config = dict(
    head_dim=32,
    init_std_down=0.0,
    optimizer='adam_variant',
    decay_fraction=0.772,
    doc_mask=True,
)
Each number is 128 + 32 x the weight over its row's rms, rounded and kept within 0 to 255. Layers, rows and columns count from 0. Numbers have three digits each. The size before them is the row's rms in percent of the matrix's.

# down: layer 4 MLP down (transposed), 128x64, rms 0.251, rows 25-71, columns 0-63
# up: layer 4 MLP up, 128x64, rms 0.268, rows 26-71, columns 0-63
down25 105:116098125110126078139130132136099146152155148146153120136136141082116157076094086178206104110172104104089132170199148064127103088075151148113119061139140130181094109122136120161110197150157146
up26 099:116079149090147168127137126103156159094114096225194154148138135182083097158076115146140070138135136141128149089152116101102108140142108153103103073170144145134150088106153139131083111173074179
down26 101:130130129120148179093083174119099110086142112130193145113132096096087151154133216154099156138124159124131143140156110085130172104137189070094152075080093184124124088107156135142076159135150089
up27 114:178140175130087190076130111136169120120163077134134161122113112127089191123157114168125150116097099070056170111151158126116146140173106161169115115089078090117182095090093152108096115112154149
down27 109:145159092138114162083072115115135104198119092145096130154153125145149193128151091115132088109070167166073118100153176109076073150106097109095118194165140079165143171154133133122106133118159153
up28 097:178126170100160107150168062114129118113140131118092082151167109110140122093171129094133137197189075128128178128147135103085144188141156169101107093173127083120120106150116093138152169105052143
down28 096:141218127039134141201097117117132124120130094136132122103084141134143074130142083172124111089079182146169088175115133167118106119135137132103063142137112108080157149133175155085136140152155135
up29 116:105113148143111096052127132124150138109185120127194180154140147121097174163079147099096108127090078120139092107136137181063116155097178162169202128137098113094082147110099176113119155126111134
down29 107:182123136166171132101079088113127094149075180117123136054163120158079127113121149193110112093138151113168124170105135111159148094087065166119093103144184146121182163151140066121108146129138114
up30 086:149177097095135163072165150115106157173109139120177199101133162093100121102089138164118119170160095086164086070077171125104170177144099117162125154103105132144133111163123090166112093186136116
down30 093:140163222093157091116167072145091140194148140179126163139168145132129104102147160089115172104110080119131144146128054130132190154159071123120143091151082091131104087110109140137124101112115143
up31 093:152086186131131117158156124157139121106166106091127164154113145111082126114134107106115117130124074110153172158161164197097043082099130143128163150109143150051132106128176197112117162075143099
down31 099:104175112099107114185126156128144178187130156125093177159146137134112147138151170078201069166109120136100138120166087131146147086159086138099104095155130102122111066127077056149132113083131155
up32 080:137098113081135137081118097109065107102143181128152107086130132133167153137138087091077102188118139128151105142159158098155138159191159172167133148077122172124181151139121127099082128214144168
down32 087:116118137144153167176178091140100091183100145072175082115184172216134134149152118085121091175113086111133127131149155111165128103112121170129133113090076086124172124076121109174123105105120097
up33 082:138120174147112126147154103151186130151132129075175124131182159115151097167104163132167104141117109094113130098127083167106110121135081138096165192147129111136104058069171076183120118065118072
down33 086:147189102140171130104135131131098166153132112109169177093105125112151131191151108111129136099103125135148157120090098168135111164169180024113086111121109082114132114140092114206083096135141074
up34 089:132114109136100118109145129129118086098079147150117149105114092127099117114118104159107124157184091140079119160089143233144099127163127177050170178140140162095137137189140149121160072168171129
down34 092:114146108100094143129123114127121144219164101087104166077191093091086127134127140104186139124108102153155094223058142154120141120106109170155129103143118171097156128117135123104112106108193135
up35 102:130088148146132074111165072080139109126145097152175154073150156131115155150077118092130164126220126133108106143108110077116143131089210154148136138170134121100095156066116126111186106145145161
down35 104:126134095189170124128129113134134197179075063155146129164127104105111171121121144072098113142141139129101185156095125144155146081159127175177140135084093059148129126147089171119088096137083087
up36 108:185118102135178127092161099102139188138138176077142135072105097096169131126112140175173067111109084128134117098128078144128094121164110130138135163088069118154122191172171177087160122156120110
down36 102:098127178086087158125096128093184097129167076151132120162174148120080096072154080140097115097113164113142108130140133113211095139136105186182147102168155148146111116133117105206134143143108095
up37 084:089051153103117107157148106121152184125086081115136113156119106147171167107120095114174158109105100123126153150131164165160084127092144192146167125194125126085133109150122069147095091208118104
down37 091:110127140070089094143101152207118156206159136137096124148140138159113097089145135095195117152178099123062105134116154064137145161059142117172139093105099143121110145097189130117138145104137122
up38 107:124122124080138180153130140117105171043049100158128168147147138114151118165109153096085129146093107110090151104191135122106139189099110133124122155119154181113170122164087149089161091139121198
down38 101:122151134181118150066149171112105128165135132110070110093112071099109165164119119164183105127148142110078107122108110176098105083116173126185121121172091182162114155094151074192119111090157128
up39 102:151099153144110097070178166123102211128155102103169132123044114138153140057146160102094150194073102095144131088146108140126106086139125113149175160151154145125156138138114129123179127159102092
down39 101:141129098103117188193091106145120119114120147092162186119125090145108137098095126133122149151156162184142081150157179104130128156127118156162137115144083103084082146143132119016096171095130074
up40 092:118078153135110165119132123118157149100064167173113098101074132131140149129130165104173141120088126168156127125134154128093159128090115127067198161091098144104121129098137204200145182072163119
down40 094:103131193114131134138096148113149102150161145132103124089109075087215086204107143114155102109157153105165121123182168149161071124176065136091126134106130072145139107089142148072149140131133136
up41 109:147106123131142168116180108110175119137090102111130124069072183151107130118068139113108167070125131126177126125077119092104148115091165170171164151108120138113192191182140137096140099167100177
down41 105:152163146028125188176074146157129178122160115089106153107205082124164123138113139091121099111119083116149145152137133117104144152132096115094116144133131146134129032122109144124177154112163089
up42 098:154093168083166135131152144139185122125150144124108124100170141154117074154142118095124119193119113004108092125131091119166110161093134123104128191145104110106153102102149121100096167087166172
down42 099:098138137126106150123117069103155137121130064121143141083168085191169132140116139101115114107122129155183139164129077103100137093141114120121122124142078117142068087104092195162150163174219171
up43 104:146078160146154110119136114110134144137109147144121126152121155114156123144118142163098071224109139122104131113119081151075140119102185114126117137143097114026122100177090096227165108117118133
down43 103:107104149102150122141143171162155103187088108156075177116088115090116101086138193117149159109125132150108032091175154114137100183166093095099153119137122158159099135124167073126144161114093148
up44 101:128116148114166179109146113136137152118135103133117118158158113176075128057116086140135088106188035115135209122097141122079134138126128193144071123166145153125100099147130101153138143130075175
down44 101:158154132112131166102097147113156107126119071165175166183144191144195150113132120096113123137153159103168135151107083117111119127123072112169126057099149136159171153106132050121095107138099059
up45 101:173110160121155135121143087131057141085127125177115068139106114108100162095154148140178091108085134150062151127092119156158120127120165175139181078141173124121166076162112201111095167124109153
down45 098:116164161148125171098106170095108136158149191151162146144102068097142105109170117129118142130119132135119117151116158139161097082115111116151149056115121153091148133086194057127051178138070165
up46 099:128144140150115111102160098153103158091028130098148162099145158135198156079130128161162133072100079132142156133119104099103144169150161096138106156158169124057128115089149137161162071112081132
down46 100:099155113130111109177136073104123116170141098129155156102134189142107131141175099089172095176081169134083123146140124090143065155159177132080117136112097151061185149115100174103139133064116157
up47 094:160097105121092141094123133155108137068179135158156188099153161168115105100138118150083145091126090094163138114165128140102131102116199183123099076184094169126096147156047134136146082153159124
down47 096:117115131093097112165137152135098135167117106180169124151147135199056161052118139143152153131123110124160131109111125157128148056091181115103162067100186103160168114099130140097119107103192109
up48 103:120106163139134108116163093115221125103125129110131098152093124098151146166123183122062154100082109109124110094163148168101150169155098188078109113147118175137089101056144191114164152127106139
down48 104:114105164099106160123174079130158132086158091105171090113131121192079145101136096150107111161158097136104157072142112150117140101127126108162075133080158140132195138085146103153186175168080184
up49 106:156102149110083160114161162133111124082116094137181165082108188163153146147081182141118193157115078113114118165142199132103140111136082117063173154101078155115143153160108125140146120146075103
down49 107:119099143142181174087098179124119116083124118056111072188142192147096168126062145175108121136119173059149106147136128106111096142129138110074203127136137140132144130136134112117168164128094103
up50 098:135124142155131135131169121169111153128109149128121154145083099092093112135033183083088138136111114135108144163120137138096072132181130206155103101092127128060147175134133160092148125110126214
down50 100:110203133154081125166100067154155153133111122039155142138164133144112143093150136129187092109099123161153086084150120118123098150103158144139121099162135138165108059137178085158155087127070119
up51 098:145079120110084138080123138121117155110090070085142102156096101130132134107141112141157124147162140138099095070192189194099096184084155099130167137122170144078155101152168186103101110153156099
down51 100:086118092109147105123110160138181161161128087167109163131180186171100139089123100111139133112075096101122148154120134155130167127114171090126111174030149163133158135128036120091152132152159126
up52 104:146107104151155114120164108130154158083147080146098138108150165131082179113133143108168091108110195143104133156090056186114076191197161138128170157111147126122085101075105129169111146130146158
down52 102:145119078200094166116084122172138115141125151124137133194085070146129174095084151144108169131117103143089082125081142109146149153133123099123096099142173156109156091116186121094115178112067187
up53 096:178120107124071167115160125129147173129135121109175118107049089112189182133157131120088050160127192132121098069126146112125135119201134117075121112151123148114173111147129137163150089141093112
down53 093:199206113067107149099179114134151174140175196122108137114097156101101181152149073136100144135102145137108134143120099070104127146100101130141076110170107091148119125106180087133136079134122090
up54 100:163122147131173115142141095081156095102113166071165094111159166133124123086169108142169048153141117107140099117142148146163145161120087158093148141143098161060145092082201131162179091137162150
down54 099:190155169094150145150107090156088147115108110188145137121158125154071117110117157100135112073106095129164090167099082123132146169092109166205099127122095141215122124082134125105079145165140150
up55 091:140054135100177173062129147102114110134180125144129070120071122167133114181140134138140137086143147131167147115197106107129083167130145115093159136152162101121078159114072108179147118058121120
down55 091:131143109110158121159067140162183124130118147135122147178090106198186134110143088112134213134139160081120095149145129169172097097094134100123120069107107171119067125141136112100145109055107154
up56 093:152139106139149111123141122125114111128158117162216121104101138086160157097119128163110112056097084085103154075092114155136174192134126149085105178176127135097152130094157086135195085077151134
down56 094:066129119128109106180137119108126164161116129081105166155129125098173115119197094103171110107153165101160176101110080131132102118102134099126137071174116138149143082223101188115123158110135078
up57 103:142042157130139148166161133145111135067101079148147108082120150108181103138118061128163162156155152090078146130162081160167103110213113133081137099118085161131131092133106131157105164141113140
down57 103:126153138137134094157165077097162123164125037093144134174157114129106149102166146105139113132120131138151148078085145111119203139127170111148130143148046095095134151138179061113095127184092157
up58 098:165097166165131120128144130141111149103175116122074107109140165160101102072161145148147168174106113116096140137155090145132080102100087120073159119089135062133130138159132161122162121050107225
down58 097:148155121084133119146157103135126174147096135111148171191158083144163151142064175079115098113133093175122121112165162115070134111166105076154126127087150128097085088105139170144091183185082102
up59 098:114101124148183147102159096097085100131114154115103080084100116184180138141109135154134158144146118107067079133175106135117076118089136137155160152133144103096136149167137074169220171167169149
down59 099:090095091113134098170139146125139110154113063131154127132123121110212134091201086163157153139096116136086172137156099140095142094071100144150077156148199120127123154124163093123090152193111105
up60 108:118093146072157143128190084113121148132167127144132079059143088171134123124105103128149117202159089149169140155146165142109060157087133160144102097098094082124145134109092111126181178111077161
down60 105:070131134119121158149137145180148096135152125111106189074104122165095121150087096129138118107119088151088127159153077206154137115104134123115074161171139202120055175112144139097086157119117170
up61 111:099110199119124160140147098155106130118131112134155082107099144099060183147115210155180139117135124119157101122151096109168089157118131161115198111099097066120159078147114174122125167110069127
down61 107:098070131127098142156105156122155117078100063161201140189155136176116125091170062132126172165126114178089113144096129151151099147114082119118092119107169167132129153102169082087137142174110145
up62 096:138120084128166168064136054114085111128119150123158123091110199170138154075109094154096107131182109121155149050170184144128133162096140145115182095126144122148139098070152153132146112164107130
down62 093:122187106094110152159153057126127116171111116131128102127139134174179116098156136152123158120166090089084133112153132093144122051066098093097176114127145093231119141101152158144155158122105115
up63 108:152071144105169112104186132055159118120139157173119121091169113132146084107058112141171146146177138124106155095143182099095095131131093142159122086091113092092136131070142115166187108132152179
down63 108:118132113132117166156185073146112121140150099117057106097191147131147137166095128113152160111074125149103141143141091149112164187196153090119145127098187127039125092067103140167123143117121119
up64 105:149127149146208099115112107096130194079116123117108116116096165182172126096034193120111083092183131139113192115152113144101132098105134145130095125141137081079128142096181126138124142151128103
down64 104:120142120098129120147070105086092136127187108131161110098139113167126097130145086139086172124149110081104151143099120187139189167175172129181141080103165185112116110134091136107151152124122031
up65 097:153121129122113135103160098032166161111140209090095152098159084115134124090191169171154148183135139122110089152116135150127149177121134115134111104069131110097142145121162175150078165079142130
down65 098:170122137146169141118164155135123127113160105130102086152102100126133081093071101167106147109055133140147124226131111102180132030086151164093096110128148104168127147140103137118137173139150163
up66 104:184121101089154155084141120113140216143116134162155098140158122200125114150130164111162108153135097100126054070149094156065160105148145144174094138151137097117090092100087107162152130132079142
down66 100:152090176094065099060125179159125101107133085139125117087138148159114111070106119124125139132140115133144108137149197080170112103114100126127120133168130153223114117136142116069166190161170116
up67 098:111105065090115121129133117115139154091143215181153170067106105125174139113165114105117121189184116098154126102122103124096137187120123113102093173163143164082092093128131096129052139144145150
down67 099:046162140144092112179142124199078134180152132187145028098131132162129129137149094154152118138100115114156130127150104146150129102091109125073122115185134110126135163127155132054138094094137126
up68 101:116103180159118150123119039103133119060177108117108125071147159160113151141138157151113146103115168128129133174133115126163141130125144166129164118062133078125126178058145126110104139120100226
down68 100:082134146196098097093151092131119120190115128173180083081126118118144102120102156122108121128123080179181114171111152136099102106141157227142112111146136180089076118124110112119084123139181119
up69 088:117135072158104112036166107161157167124127164149122104146100158149122129106097217103095199122117111144118119049088110144142112101194120135124104158132173145094108101162103114131129157143092139
down69 090:147152078164090167133022153118138111155123208122091130127105150148168138150095119124074130150125138140103111113122180156081134102121170128105136176139075146137115112170188150109126069101166108
up70 116:189113124089098128094114136174189090101090147126132107143099144141133170124113150121138176173133098061109111137175077097134173178135108209091116165175106134104152107094136100092094098099171120
down70 115:124121155130146135135089137078148113155150074117083097109121161117161138201060124130177115069097154152143096139103136191077155106154116099134134180077147099185122153180102171110136158153099092
up71 105:160119134086113150098180073122146126142116157164165182137153110122147175143123132121149163116089091041068149156140074103153114122108149148117165156092125056087105168150188114100114084135088125
down71 106:163174120134112189138122063079184162141108080104155118128117105108141161203115149122063111136135144146151128133090157140164158118133159150160126090148141086139115141113086097124040126146103055